config.yaml
n_layer: 8
d_model: 128
n_head: 2
n_kv_head: 2
head_dim: 64
d_mlp: 1024
vocab_size: 8192
activation: "tanh_gelu"
norm: "layernorm"
norm_place: "pre"
norm_eps: 1e-06
positions: "learned"
qk_norm: false
attn_scale: 0.125
bias: "all"
tie_embeddings: true
parallel_block: false
init: "normal"
init_std_qkv: 0.0389
init_std_o: 0.0389
init_std_up: 0.0389
init_std_down: 0.0
optimizer: "muon_variant"
lr: 0.0116
lr_mult_down: 1.5
beta1: 0.9
lr_head: 0.0102
grad_clip: 1.0
warmup_steps: 200
schedule: "wsd"
decay_fraction: 0.872
decay_shape: "linear"
final_lr_fraction: 0.02
batch_tokens: 16384
seq_len: 512
doc_mask: true
train_tokens: 215500000
steps: 13154
dataset: "wikipedia_en"
Each number is 50 + 10 x the weight over its row's rms, rounded and kept within 0 to 99. Layers, rows and columns count from 0. The size before them is the row's rms in percent of the matrix's.

# layer 4 MLP down, 128x1024, rms 0.116, rows 0-108, columns 64-127
116:61 57 58 64 37 55 55 58 63 56 42 44 36 53 60 30 43 49 40 58 51 47 48 24 40 53 41 51 32 56 71 50 55 45 35 62 61 51 45 54 54 31 55 47 64 49 53 45 70 60 37 56 45 42 46 40 43 53 37 52 53 64 40 41
095:39 51 44 56 54 54 54 40 34 37 40 38 62 55 52 47 37 55 63 64 46 76 46 32 37 46 50 46 49 53 43 30 36 47 59 50 40 47 59 27 54 48 49 57 42 53 42 45 49 59 37 34 61 58 62 45 52 37 57 49 57 66 33 58
095:56 68 43 52 40 62 62 45 41 62 51 53 58 50 39 31 36 53 45 47 57 56 49 47 69 47 41 46 55 38 62 36 51 52 76 52 41 47 27 54 47 54 33 38 50 60 57 54 54 49 30 58 48 49 60 46 44 63 39 52 41 47 54 47
096:46 50 40 42 62 47 54 48 57 42 61 37 65 54 45 66 52 52 59 51 53 48 66 55 62 49 60 50 59 54 51 61 61 45 48 56 54 48 63 53 45 42 59 69 45 41 53 49 47 59 38 39 55 52 36 38 47 45 53 65 43 48 55 43
101:53 61 49 58 32 47 46 41 54 40 43 55 59 48 49 50 41 35 61 56 57 50 48 43 49 51 43 48 59 47 52 70 74 69 42 72 39 39 36 50 38 40 36 60 31 63 54 55 44 50 55 70 47 59 46 57 50 57 49 48 52 33 58 52
105:42 70 37 50 41 63 35 49 58 49 49 44 39 50 50 52 59 73 48 78 44 42 39 50 37 52 38 44 45 53 45 42 53 58 53 49 62 34 51 32 47 64 36 72 55 42 54 45 38 58 55 40 52 63 50 56 52 57 41 59 53 57 46 50
096:40 57 48 49 51 68 54 57 40 43 41 53 64 41 63 56 50 63 50 52 55 62 47 34 71 46 44 42 62 59 62 55 40 45 57 64 60 32 43 51 37 51 47 52 65 59 68 69 54 54 48 40 65 61 67 42 62 48 49 50 41 65 31 53
092:38 52 47 46 41 47 51 39 55 59 67 32 39 32 65 44 38 61 48 48 62 52 51 50 64 50 47 48 55 48 62 73 65 33 51 59 49 49 54 49 46 56 53 49 32 52 53 65 35 48 48 34 56 50 41 45 62 47 55 34 48 39 46 49
098:54 44 60 52 44 46 44 28 22 70 47 42 40 28 37 42 43 42 24 40 54 51 56 49 52 45 52 58 28 43 38 56 41 43 52 54 50 53 53 49 49 51 50 38 43 57 61 59 46 37 45 69 43 61 46 48 47 47 42 63 53 44 49 52
097:34 38 43 46 40 46 45 62 63 54 31 57 44 47 26 45 48 57 49 56 47 64 42 56 38 45 67 55 54 56 44 39 36 53 71 49 63 54 58 27 57 53 51 50 57 39 48 51 44 56 64 51 48 31 48 56 43 33 61 37 49 46 63 47
103:55 59 47 57 63 38 46 57 36 50 30 35 36 49 48 47 45 49 51 52 38 58 55 33 46 62 40 52 40 50 38 35 43 54 61 57 45 60 52 49 17 53 41 56 52 50 63 38 51 54 39 30 56 51 51 41 36 55 49 59 61 56 53 46
101:48 41 53 53 56 53 23 44 51 26 62 66 58 50 55 56 68 49 53 45 45 49 59 40 50 57 48 51 57 54 48 43 42 56 43 60 43 59 40 53 42 48 69 61 34 53 49 45 46 32 37 44 62 74 48 33 66 49 54 78 44 54 39 44
098:54 49 46 42 45 60 52 45 88 69 54 43 45 58 62 59 55 59 62 48 43 48 58 38 47 65 68 52 61 54 54 83 42 55 59 68 52 43 50 46 56 48 58 46 77 56 55 44 60 66 54 56 59 60 62 46 46 46 45 45 64 36 48 48
097:49 43 52 43 48 56 27 56 44 32 58 43 54 54 53 52 63 33 58 53 61 65 44 51 39 41 52 50 40 37 69 53 42 44 71 48 35 54 52 29 63 45 46 57 51 49 56 60 64 44 48 44 49 47 46 47 54 63 51 50 56 44 60 58
092:68 48 52 42 64 59 63 62 47 63 54 41 58 42 61 60 66 45 59 43 59 60 48 46 51 55 55 56 39 47 49 56 21 35 25 48 61 59 37 47 51 66 64 42 47 57 60 76 42 60 44 47 51 56 55 58 42 45 70 44 50 43 62 59
097:56 56 41 40 58 57 57 46 49 38 64 58 47 38 54 60 55 52 50 63 46 43 44 55 46 43 50 37 43 68 28 22 45 49 48 52 42 42 48 52 68 46 51 47 69 43 40 48 54 42 41 61 43 53 59 65 71 44 35 36 45 58 51 47
101:41 50 49 55 48 50 53 40 54 49 82 30 50 37 33 60 70 18 69 33 61 47 55 39 63 46 66 50 47 45 61 49 50 50 49 70 55 49 51 52 63 62 53 45 56 61 69 53 48 76 55 48 42 42 58 49 42 35 49 42 48 54 59 44
096:36 39 54 50 51 55 60 45 72 51 34 57 54 57 59 51 54 50 41 56 35 47 44 37 51 51 57 46 51 61 41 48 68 62 47 36 35 47 64 43 52 59 45 38 56 50 41 66 39 40 56 38 62 53 57 46 48 67 44 51 52 47 56 46
103:50 65 63 56 54 39 47 55 50 54 32 46 46 35 46 49 66 41 61 52 45 41 62 66 53 54 32 50 51 37 44 38 58 51 47 47 53 60 52 59 37 67 36 48 50 50 38 41 51 39 56 39 58 56 55 34 55 69 43 58 59 51 43 56
105:46 63 46 46 41 55 59 53 54 50 54 56 45 49 53 70 70 49 40 56 49 49 38 38 49 42 46 47 69 46 23 56 44 52 56 53 42 41 43 60 47 51 66 32 74 62 60 36 45 55 54 48 53 49 35 46 52 64 57 28 41 43 46 55
103:54 55 45 45 38 47 47 61 35 58 33 36 34 64 39 52 49 51 42 33 58 56 47 60 43 53 48 44 50 55 47 39 64 63 55 53 55 36 59 57 53 51 52 47 61 47 48 49 52 42 83 50 49 60 52 46 50 47 59 54 47 43 49 55
095:58 51 51 56 57 53 55 40 64 58 29 48 36 65 61 58 45 73 51 33 54 63 59 49 46 52 60 51 39 45 39 56 44 57 48 44 52 58 67 75 43 53 46 43 45 52 39 49 56 41 47 56 67 48 54 47 56 29 46 41 55 64 43 47
108:59 57 48 52 59 56 53 50 60 54 42 57 37 49 42 41 52 56 59 49 45 61 46 53 62 44 66 42 64 53 42 57 36 49 32 52 51 50 36 44 68 63 57 67 51 55 45 46 46 50 63 32 34 43 53 59 58 32 50 51 51 53 75 45
093:41 49 49 58 61 59 42 51 45 52 55 50 41 54 54 46 55 50 45 33 54 49 62 63 54 52 38 60 62 58 54 52 32 49 46 57 72 47 38 53 45 37 59 47 40 59 58 63 44 50 58 64 57 56 60 38 56 40 60 58 51 61 48 57
100:38 56 41 53 53 43 46 43 43 41 54 49 54 53 57 44 35 35 34 46 61 62 54 46 60 44 53 49 54 52 57 54 59 68 51 40 57 45 51 60 33 63 52 37 49 51 51 58 52 44 45 36 38 37 42 45 54 50 53 53 47 56 47 45
102:46 48 45 44 56 45 69 52 63 35 61 70 51 55 38 64 46 49 48 66 58 31 54 57 41 33 59 40 54 58 43 47 43 40 50 33 47 49 59 49 67 44 53 40 51 47 45 57 57 46 47 58 43 32 54 51 39 38 51 37 38 69 37 48
099:53 60 51 52 49 61 53 62 53 54 34 49 46 63 49 49 38 66 26 45 46 58 43 58 45 54 23 55 68 42 73 50 46 43 56 55 35 53 42 39 51 51 41 61 43 42 45 51 36 43 26 40 56 47 49 36 59 38 38 47 56 61 54 61
098:58 67 42 50 55 55 67 42 67 62 62 43 54 56 66 49 51 46 33 41 43 43 61 61 56 46 44 41 49 57 45 53 56 53 61 51 49 53 44 59 39 51 63 50 60 59 66 52 69 42 56 53 59 49 56 42 37 54 45 58 49 64 49 53
095:35 58 40 41 42 56 50 32 45 36 57 49 32 39 72 57 55 32 55 48 78 56 45 65 45 42 37 41 52 48 48 44 33 40 40 42 55 54 50 62 43 44 62 56 31 62 37 50 44 61 54 62 31 40 48 34 46 58 52 73 42 40 37 49
108:40 66 50 48 48 47 41 33 52 61 43 69 64 44 31 52 58 74 44 59 49 40 48 44 50 42 54 43 51 46 40 63 57 49 50 42 33 49 58 60 63 38 55 49 44 54 48 41 43 48 47 52 59 48 50 58 40 29 47 62 50 48 48 49
100:45 58 61 56 41 30 46 52 68 38 42 62 44 61 37 51 52 61 53 55 45 37 53 36 41 49 40 59 45 37 44 56 42 50 52 66 39 49 55 61 63 48 48 64 57 57 74 60 57 52 53 48 28 41 43 62 36 37 42 48 60 52 57 42
105:50 48 57 49 45 40 40 51 46 77 41 65 42 65 38 73 40 49 50 59 67 32 56 39 40 45 52 48 41 38 30 39 68 42 57 53 48 51 66 53 49 58 41 45 49 37 29 56 48 58 46 38 34 42 54 46 50 50 55 56 50 45 43 41
098:50 34 49 37 52 48 41 44 63 49 44 75 36 50 64 47 57 46 65 32 57 56 50 65 47 51 59 44 37 54 55 46 37 49 63 31 51 48 59 61 59 75 68 40 57 48 67 42 32 50 48 58 34 41 43 61 60 52 52 57 51 59 72 51
122:47 66 48 36 52 45 57 42 47 61 50 56 73 61 57 53 61 43 61 51 61 45 50 58 60 46 56 43 54 45 53 53 53 52 54 44 47 58 67 46 52 53 31 52 41 44 38 64 44 46 69 53 37 60 60 59 39 37 42 43 39 55 54 58
095:54 48 56 47 49 45 36 42 49 64 56 39 53 50 50 50 44 64 52 62 48 66 44 48 47 47 57 39 54 50 75 43 37 46 59 28 44 47 21 54 76 35 60 51 52 67 57 46 48 40 62 52 39 57 42 59 50 38 50 43 45 33 31 40
103:46 48 48 48 55 49 46 49 38 53 54 37 63 51 65 39 48 52 46 40 72 59 60 48 61 58 35 52 58 49 40 45 55 58 41 35 54 49 67 47 44 35 40 44 58 62 56 61 63 42 46 68 45 52 45 49 47 56 51 41 56 51 39 72
097:51 51 53 48 40 48 46 38 62 47 50 51 53 63 55 59 42 87 72 49 62 17 44 53 56 44 41 53 44 49 63 65 48 34 54 46 58 41 48 56 45 50 52 34 40 57 58 55 46 68 52 46 48 51 54 34 62 25 62 37 52 42 56 47
087:40 44 54 61 56 45 67 55 66 68 41 69 31 46 38 62 40 67 67 66 39 50 41 58 58 59 59 57 71 52 61 53 52 64 61 38 58 59 64 27 52 47 51 55 56 55 59 43 47 62 48 36 41 56 46 41 35 36 56 47 50 57 36 52
095:43 49 60 54 52 47 44 43 52 54 49 59 36 46 40 60 43 53 57 40 56 32 46 51 48 48 28 52 47 50 37 72 67 56 62 51 45 49 40 72 49 44 49 46 58 54 59 57 49 57 40 49 55 68 39 42 48 37 51 62 43 32 56 50
102:61 31 55 48 47 57 51 54 40 46 70 78 56 55 36 44 43 45 35 40 41 16 59 49 58 39 46 47 43 60 36 35 59 52 41 51 47 51 46 48 55 48 43 48 39 51 41 52 46 45 42 63 52 41 55 79 41 52 36 50 49 50 75 45
093:54 30 56 56 57 51 55 57 78 62 62 63 35 56 45 52 61 62 45 61 53 57 51 50 58 49 50 52 51 58 49 65 53 50 52 44 47 66 64 36 44 67 37 57 48 58 40 60 54 43 56 46 48 54 64 57 77 53 47 47 54 68 53 54
101:51 45 57 48 48 44 36 55 43 38 49 36 75 72 49 46 50 57 70 49 54 56 55 61 56 47 48 55 38 55 53 43 46 59 74 48 51 49 48 57 39 51 42 38 44 49 63 38 31 51 29 61 47 52 47 59 46 60 57 38 50 52 39 46
095:56 45 53 57 40 46 45 37 28 47 42 53 69 40 50 55 52 40 51 53 55 52 57 66 39 49 49 58 53 49 43 52 49 56 55 39 35 55 44 49 43 30 55 50 47 51 64 42 51 51 48 33 31 40 44 65 62 47 65 52 54 55 37 56
097:50 63 43 38 39 45 57 61 56 27 48 75 46 49 58 35 58 47 41 53 61 53 38 56 45 48 49 49 41 57 35 69 46 45 53 36 39 39 52 66 52 40 53 56 60 54 53 83 56 48 51 49 47 52 40 47 63 62 56 38 38 64 45 53
106:48 55 51 47 52 37 43 59 61 60 49 50 50 45 57 57 43 73 59 55 51 58 48 37 22 49 33 56 48 41 66 60 41 42 41 49 64 54 38 56 20 75 44 46 59 51 43 74 48 59 60 52 47 48 54 31 52 42 41 46 44 49 35 43
100:51 38 48 52 45 47 55 67 49 76 32 48 40 52 51 65 62 42 44 50 54 66 47 43 58 50 70 48 43 57 42 52 41 50 48 46 59 52 54 50 51 62 64 42 51 42 48 43 63 61 53 51 42 65 54 47 49 47 61 34 47 57 50 51
098:52 55 50 54 54 58 40 65 48 60 48 63 58 45 44 54 36 39 48 41 55 50 55 58 50 48 46 51 57 47 43 50 41 46 66 27 44 41 56 53 60 48 54 44 52 43 50 51 38 61 61 52 31 51 78 43 51 49 58 55 48 38 36 27
103:44 43 49 59 54 51 49 54 58 47 68 58 52 40 44 56 59 39 78 59 40 58 48 49 49 51 61 52 57 56 63 53 38 37 41 63 62 47 38 46 43 49 56 52 34 45 63 64 53 67 42 46 50 59 48 47 45 54 54 45 51 59 47 60
094:55 50 48 55 51 47 43 55 46 42 56 56 36 46 54 37 52 30 44 55 54 54 58 47 53 52 54 49 50 38 38 62 49 43 45 46 48 54 55 47 65 70 54 35 51 57 53 53 57 68 39 50 38 49 49 54 49 54 38 44 39 58 26 49
094:61 50 61 45 46 51 53 49 76 52 79 37 72 54 49 49 47 47 30 69 58 62 47 35 45 53 63 46 47 61 53 59 52 54 46 57 39 51 55 36 58 51 44 41 46 48 26 62 52 50 55 74 53 71 65 51 38 45 38 42 51 54 56 52
103:44 50 48 56 47 55 61 63 63 49 61 57 65 41 57 49 67 56 51 72 34 47 51 34 53 55 44 52 57 59 44 51 56 52 53 42 42 43 44 37 50 42 37 60 56 56 31 48 50 45 26 57 37 46 51 36 50 55 44 53 52 68 42 50
097:44 47 46 43 46 36 55 43 48 73 40 56 64 42 49 46 47 61 55 61 40 43 48 63 39 49 54 52 53 39 61 63 57 34 59 46 70 58 51 32 39 53 59 61 60 58 55 55 31 36 41 40 41 21 34 47 51 55 64 43 49 36 38 53
104:53 56 55 55 43 50 58 40 81 37 45 45 64 38 67 48 50 31 44 34 27 61 50 52 52 60 51 53 54 51 52 46 48 54 45 54 65 45 59 64 57 58 48 43 51 50 44 44 75 57 52 48 67 32 45 50 38 53 58 43 50 59 41 36
100:64 34 59 52 56 57 45 62 45 54 45 65 37 35 50 57 62 54 59 61 51 51 51 35 43 51 48 56 55 52 50 39 60 51 56 47 38 60 41 60 58 71 56 27 49 45 42 61 57 44 54 37 66 41 62 56 62 63 52 25 53 46 58 46
100:60 49 50 46 55 60 49 44 40 23 57 76 47 44 46 59 52 42 57 50 41 29 56 53 66 47 42 46 61 49 60 32 64 53 44 27 41 46 70 57 58 27 50 64 54 33 46 29 45 42 62 52 51 44 48 64 58 62 38 44 50 56 57 51
099:56 34 61 66 37 49 50 44 42 41 41 54 46 47 60 59 57 55 55 44 53 14 57 47 43 50 65 62 34 47 56 70 55 47 67 54 58 51 49 51 55 51 46 38 47 48 52 66 44 44 51 48 36 42 48 55 39 33 41 64 54 23 46 51
093:51 58 47 54 42 53 45 33 77 51 52 61 54 42 48 55 49 52 33 61 50 42 64 49 58 58 49 47 35 49 48 39 38 52 55 74 31 48 60 50 58 48 57 44 53 61 49 38 51 66 57 44 51 42 55 68 41 52 34 78 58 54 50 53
096:49 40 56 50 47 64 45 66 57 48 58 53 38 61 57 63 46 54 58 53 43 60 56 43 49 44 60 55 55 54 49 53 28 47 66 49 56 40 52 54 51 26 56 48 44 52 44 48 46 64 57 33 54 49 51 55 57 61 32 53 43 42 50 40
098:53 31 51 51 36 48 57 54 26 44 41 62 60 38 52 55 74 63 53 50 46 56 60 46 63 49 45 45 30 48 57 34 47 48 58 57 56 49 51 67 58 54 53 40 25 48 53 42 55 55 54 47 50 49 60 43 49 51 64 46 51 28 52 51
102:48 64 54 47 49 46 50 58 62 62 50 52 50 55 31 43 42 46 67 60 52 44 43 46 51 61 49 55 38 52 69 46 57 52 50 39 33 46 49 40 45 31 33 67 44 61 40 55 48 52 36 58 61 44 54 55 59 64 52 42 54 61 69 53
093:40 42 61 59 59 41 53 56 69 46 61 46 37 44 43 60 42 65 52 52 62 34 50 45 53 67 53 58 46 57 64 65 52 52 32 52 45 61 54 36 23 52 58 43 39 44 54 52 47 37 56 34 41 44 36 46 49 57 54 58 55 47 39 61
100:57 34 52 43 55 44 49 58 59 35 53 67 39 49 45 49 62 51 58 74 42 30 51 49 55 54 51 54 54 61 64 34 48 51 60 66 61 66 62 27 49 28 46 45 45 54 24 41 54 40 38 45 57 37 48 33 45 59 45 42 54 42 57 49
095:51 50 53 52 50 55 47 41 42 38 68 44 63 45 48 50 41 54 69 48 35 41 49 42 47 52 41 54 47 47 33 48 73 38 49 69 57 55 53 32 49 63 50 60 47 59 66 29 37 65 72 55 48 44 58 40 60 78 37 59 52 48 57 49
103:68 54 49 52 52 42 60 54 53 41 39 47 53 69 46 66 55 36 24 60 46 60 47 27 56 55 54 49 35 55 55 38 47 35 51 59 64 49 45 35 43 30 59 40 75 48 41 44 61 44 32 52 34 49 53 33 51 66 54 66 53 59 52 48
104:43 38 42 45 55 59 60 56 29 49 45 33 50 61 51 67 39 64 42 46 56 34 48 65 43 48 57 44 61 52 33 53 71 57 70 48 72 50 38 57 57 37 62 55 42 40 46 52 54 67 60 45 43 58 59 70 45 44 63 34 43 63 52 52
095:44 34 46 52 45 29 58 37 52 31 58 50 60 44 44 45 58 39 49 61 43 71 51 45 49 44 36 48 59 44 51 52 50 45 51 40 50 58 57 30 49 46 37 64 42 61 65 41 58 43 63 78 51 49 32 64 47 72 55 43 48 53 47 65
096:47 65 56 53 62 54 58 45 37 28 47 49 51 49 45 53 48 45 48 67 48 54 45 50 41 39 55 52 53 47 60 53 47 55 38 60 67 58 40 51 45 37 57 64 34 50 55 38 45 58 49 50 50 45 46 40 59 39 47 29 52 53 43 60
100:49 75 51 49 53 43 66 57 44 68 63 39 61 67 37 27 58 41 78 56 56 65 50 56 51 48 60 53 70 58 42 42 59 58 38 50 51 50 64 49 41 53 48 33 50 55 53 67 48 47 53 44 48 53 38 62 37 51 66 61 49 72 42 61
101:28 40 46 50 56 45 43 57 56 44 72 59 60 57 48 60 58 46 37 53 44 71 44 36 48 49 45 41 48 55 30 47 47 62 49 51 56 44 59 30 56 59 58 50 48 51 60 51 56 43 59 58 75 36 45 44 42 54 53 65 41 50 59 47
100:52 63 50 46 51 49 55 52 52 53 41 48 30 51 46 47 52 37 34 29 50 57 42 33 41 48 51 51 41 49 61 45 85 51 47 43 32 44 37 47 41 52 44 65 60 42 34 54 49 49 53 39 61 39 48 65 55 46 59 35 47 60 48 47
093:36 64 49 50 45 64 45 51 54 43 36 44 58 51 60 39 45 51 45 39 60 44 46 53 62 50 59 52 48 39 34 50 50 54 48 55 48 43 41 47 43 58 48 46 30 45 47 54 54 49 41 49 48 50 52 30 60 65 38 39 41 31 35 47
098:58 61 46 52 40 55 53 56 60 49 49 38 66 50 63 48 45 63 37 65 32 27 56 55 51 57 45 53 69 46 37 38 57 62 33 44 61 53 52 46 43 53 56 70 35 56 50 50 51 34 53 42 46 60 63 70 55 55 51 40 56 42 50 54
100:43 39 50 51 65 51 54 46 55 69 45 69 47 68 46 46 38 51 55 45 39 52 39 49 67 51 54 56 57 60 57 52 38 52 60 46 60 66 51 52 45 41 48 65 44 49 43 41 31 54 79 29 56 58 33 36 34 20 40 49 55 59 49 42
094:46 40 60 55 53 53 40 58 52 52 56 58 37 54 46 46 68 15 26 61 33 51 47 52 33 54 54 51 59 54 50 50 51 46 55 57 38 55 52 45 52 42 52 56 50 46 69 68 48 51 39 51 41 40 67 38 65 64 59 55 55 41 43 51
100:47 45 51 48 51 35 65 50 71 46 50 42 60 57 42 45 49 44 44 59 45 66 50 79 49 39 47 49 56 53 28 53 35 58 65 48 49 52 49 50 47 51 42 41 54 48 49 62 46 42 33 51 45 56 47 37 39 24 48 53 46 46 37 52
101:57 49 52 39 45 49 41 39 44 66 58 64 38 63 54 49 51 55 37 49 46 56 53 39 64 52 52 58 28 39 38 31 71 45 51 27 60 39 56 70 53 74 44 49 55 41 37 42 48 54 42 58 59 57 45 61 55 57 49 71 47 59 41 38
097:61 43 49 48 52 59 49 49 45 44 63 44 48 43 72 44 50 65 49 61 44 46 49 46 45 51 51 50 65 51 50 61 52 45 56 43 41 49 49 68 62 45 60 37 26 57 50 52 56 42 43 52 48 62 58 60 69 65 48 31 39 20 64 45
099:34 48 41 48 50 48 41 42 50 25 53 67 40 67 45 43 53 30 39 45 51 55 45 35 49 60 49 45 53 55 37 23 64 47 37 46 31 41 61 48 30 42 38 59 66 49 32 33 37 53 45 60 42 53 44 48 46 44 43 54 42 88 61 50
095:57 52 50 59 55 55 51 57 46 39 49 44 45 62 32 38 48 39 58 30 52 51 49 54 49 39 50 52 33 70 75 54 50 50 45 54 32 53 59 48 50 52 56 53 56 36 65 60 33 65 44 64 56 47 52 64 45 35 60 49 51 35 65 41
107:53 49 51 45 64 45 57 55 65 29 36 52 53 43 62 53 56 40 43 42 37 46 59 65 54 57 59 46 48 52 43 57 51 56 64 66 56 49 40 59 60 44 59 47 35 44 65 53 53 39 53 34 67 39 39 40 60 46 39 56 44 64 67 39
096:47 55 59 48 47 49 40 45 24 38 52 27 55 49 60 62 67 54 47 55 44 40 57 54 57 37 57 46 56 47 45 50 61 51 62 44 48 51 28 49 34 41 32 53 36 39 46 35 44 65 37 45 52 44 52 61 60 47 62 36 48 61 22 33
097:59 37 54 42 47 47 55 44 51 45 58 54 69 51 55 52 32 57 72 33 47 45 46 53 46 40 31 46 49 48 59 47 54 59 62 54 47 49 42 63 58 51 48 53 41 61 48 64 56 34 46 37 47 32 47 55 51 55 32 44 45 34 50 50
098:47 43 50 54 51 71 26 59 40 61 45 41 34 42 50 48 42 32 39 35 66 66 55 60 43 49 45 55 63 27 50 55 50 50 56 46 43 48 53 55 40 39 51 45 63 50 53 46 52 52 25 64 50 59 44 42 47 61 23 65 60 45 44 58
108:65 39 51 50 40 49 34 56 73 38 45 26 77 25 46 59 65 37 57 59 65 58 55 41 32 47 50 50 40 47 72 30 53 42 32 45 49 56 34 37 43 44 57 49 51 34 52 53 52 45 37 46 64 54 62 57 45 83 62 26 54 55 60 45
096:66 43 56 53 53 55 50 51 21 51 24 16 50 63 69 47 41 40 38 48 57 37 54 42 35 54 52 54 38 52 73 62 39 36 37 55 41 59 44 49 58 58 39 42 49 64 48 58 54 45 60 43 43 43 44 54 64 42 38 45 54 35 54 48
101:47 69 56 54 56 50 50 65 59 29 42 41 35 47 53 54 47 62 86 51 36 38 49 49 54 60 32 58 47 43 63 49 39 53 55 45 66 47 53 52 37 56 44 64 37 54 52 62 41 49 52 45 48 29 60 44 59 31 43 42 57 52 71 49
099:46 56 51 53 50 56 32 61 35 36 59 38 42 67 42 53 42 47 42 46 50 44 54 30 62 42 30 50 35 49 57 46 44 29 56 48 51 51 44 36 64 55 33 57 69 52 52 59 37 56 63 46 63 62 45 51 52 70 39 48 53 31 40 49
102:49 44 61 45 54 41 65 43 52 45 61 26 42 48 44 51 46 56 60 42 53 51 42 68 56 47 66 47 64 51 58 58 54 54 15 55 57 47 67 55 51 54 71 60 47 55 43 48 52 53 62 50 43 41 38 50 41 33 60 63 51 58 58 49
097:31 36 49 42 47 49 41 46 50 42 62 51 46 55 32 53 56 42 67 45 63 58 46 48 59 42 64 51 45 45 31 58 48 46 57 35 71 46 63 53 71 61 68 43 49 47 65 37 41 50 47 47 57 46 48 54 39 46 40 43 44 56 50 61
090:52 49 45 49 68 46 60 57 46 64 62 33 44 54 50 45 47 80 35 37 56 45 44 57 62 64 62 52 58 50 29 41 48 52 57 39 51 51 54 44 33 58 35 53 51 48 42 56 66 34 39 59 68 51 43 37 49 32 66 50 48 56 53 54
103:43 78 53 55 56 55 41 63 56 44 45 41 30 58 57 39 54 56 50 46 57 36 51 64 44 67 43 56 49 39 44 33 53 49 44 55 55 57 42 47 62 34 54 52 49 64 48 25 51 52 70 37 59 47 45 51 32 58 54 59 60 34 48 65
101:41 39 57 56 49 52 56 55 40 70 55 40 36 42 37 50 52 72 45 61 41 76 56 71 71 58 51 63 57 59 39 95 55 51 47 46 49 60 64 43 48 58 46 47 51 54 54 41 54 63 35 54 56 32 52 54 43 38 59 58 57 48 44 65
102:57 40 53 37 69 58 63 57 17 61 49 39 50 50 63 51 30 38 51 27 62 47 52 56 38 48 45 40 30 39 60 54 51 45 35 53 52 62 62 62 85 59 55 60 52 46 39 41 58 46 53 41 54 55 48 73 43 40 68 63 62 60 55 58
105:38 85 52 59 52 56 42 57 70 71 60 43 49 48 56 44 40 60 50 61 52 49 49 52 51 54 44 66 60 33 52 44 58 63 61 62 44 44 35 31 59 26 34 68 42 54 54 45 51 44 76 40 45 59 50 26 46 49 53 31 56 47 44 50
102:59 58 47 54 51 43 43 50 42 38 36 61 48 56 41 50 37 46 53 52 39 47 55 63 43 47 51 59 50 54 56 31 47 41 39 45 56 38 49 37 62 55 38 39 39 55 64 37 53 60 45 62 83 41 47 54 38 76 43 54 54 40 50 53
142:46 42 58 56 59 50 43 49 22 33 28 35 47 57 53 43 46 48 49 44 35 44 51 55 50 50 43 61 53 31 37 35 24 43 45 58 39 59 64 60 20 53 28 37 60 53 41 38 52 40 51 66 43 51 42 51 59 47 41 57 57 34 44 61
097:55 32 52 56 52 51 59 47 54 66 49 62 46 43 55 53 37 43 61 52 51 64 50 44 52 50 62 47 56 48 47 61 41 38 42 55 54 54 52 51 51 49 41 33 44 54 54 45 43 47 52 58 43 63 50 48 60 57 38 57 59 39 60 48
100:50 41 42 47 49 45 52 64 40 59 72 43 64 39 49 37 59 43 53 37 46 43 42 66 51 55 44 44 32 51 60 54 66 56 35 37 20 56 55 40 37 32 38 37 48 41 44 58 49 46 35 60 44 50 65 46 56 38 41 53 51 40 45 53
103:48 51 40 48 47 50 30 44 45 55 52 44 66 38 65 52 51 51 47 44 71 43 50 42 61 50 58 56 51 33 66 44 51 56 49 66 43 45 43 70 64 58 57 43 45 47 45 45 48 43 55 59 61 49 49 62 42 63 43 53 54 50 52 38
095:45 43 45 45 48 52 55 49 35 27 65 66 36 63 45 44 52 55 60 46 53 62 37 51 53 47 45 45 68 33 31 32 39 51 57 50 43 50 47 55 26 47 49 60 54 24 61 62 57 49 53 63 34 46 65 50 48 57 62 47 43 60 40 52
097:42 34 57 51 49 45 39 51 50 45 42 80 57 53 63 58 55 33 45 45 43 51 48 56 39 45 55 55 41 44 29 40 62 26 43 33 55 57 52 49 41 35 46 45 60 47 66 29 66 53 41 54 52 56 40 35 50 60 61 38 40 48 45 58
096:39 52 55 54 57 53 48 41 42 41 37 53 44 57 30 37 40 50 45 64 37 59 60 42 59 51 49 52 46 43 52 68 63 45 28 65 48 59 45 62 56 41 67 60 57 66 40 42 45 41 56 48 54 64 41 75 61 55 46 51 43 39 48 63
107:58 55 49 46 63 57 61 53 81 39 71 52 61 37 55 62 54 29 49 70 34 40 62 55 49 49 56 53 61 67 51 64 43 44 42 57 62 48 44 46 24 56 61 54 46 46 55 37 46 57 50 50 62 45 41 55 55 53 62 60 56 56 51 51
105:42 37 44 51 40 46 52 48 69 45 69 53 51 57 37 32 48 55 50 54 45 32 48 33 53 49 53 38 72 45 31 46 60 45 42 59 49 43 75 49 58 43 42 60 47 59 52 35 58 56 58 59 33 53 43 51 59 41 45 61 36 63 60 45
103:52 47 37 44 49 51 70 32 55 56 43 63 55 45 48 61 48 51 56 51 44 58 41 35 50 54 43 42 62 65 51 47 54 52 45 64 25 37 45 52 57 54 47 54 69 62 52 52 50 55 58 54 31 47 46 39 59 62 54 70 42 42 55 45
114:54 40 49 49 42 48 50 48 50 55 36 58 26 56 55 56 54 63 29 39 58 48 44 41 57 45 61 43 56 57 43 38 38 52 52 53 57 49 53 53 58 60 54 46 70 61 51 66 62 68 45 61 42 42 57 53 44 33 53 43 44 46 63 46
094:49 53 51 54 54 46 55 42 48 39 51 30 29 65 51 40 55 26 50 46 50 48 45 45 33 52 40 46 63 52 73 52 63 59 26 52 64 61 51 65 54 64 55 44 64 58 35 46 64 50 39 43 43 65 53 53 52 40 48 47 47 70 60 41
098:52 55 42 48 57 31 48 42 59 49 45 55 70 40 51 43 28 36 48 35 57 51 54 57 60 54 57 48 52 46 44 57 16 39 46 30 65 62 46 51 44 49 52 66 39 52 60 52 38 39 47 37 55 64 47 66 41 55 58 37 48 33 64 51
099:33 49 49 52 40 56 59 63 42 32 56 45 49 53 54 53 39 64 61 26 46 58 49 60 61 50 45 39 63 50 59 50 56 52 49 52 49 46 48 56 57 45 31 42 41 31 39 36 54 45 72 49 47 54 67 27 49 64 53 43 51 35 52 44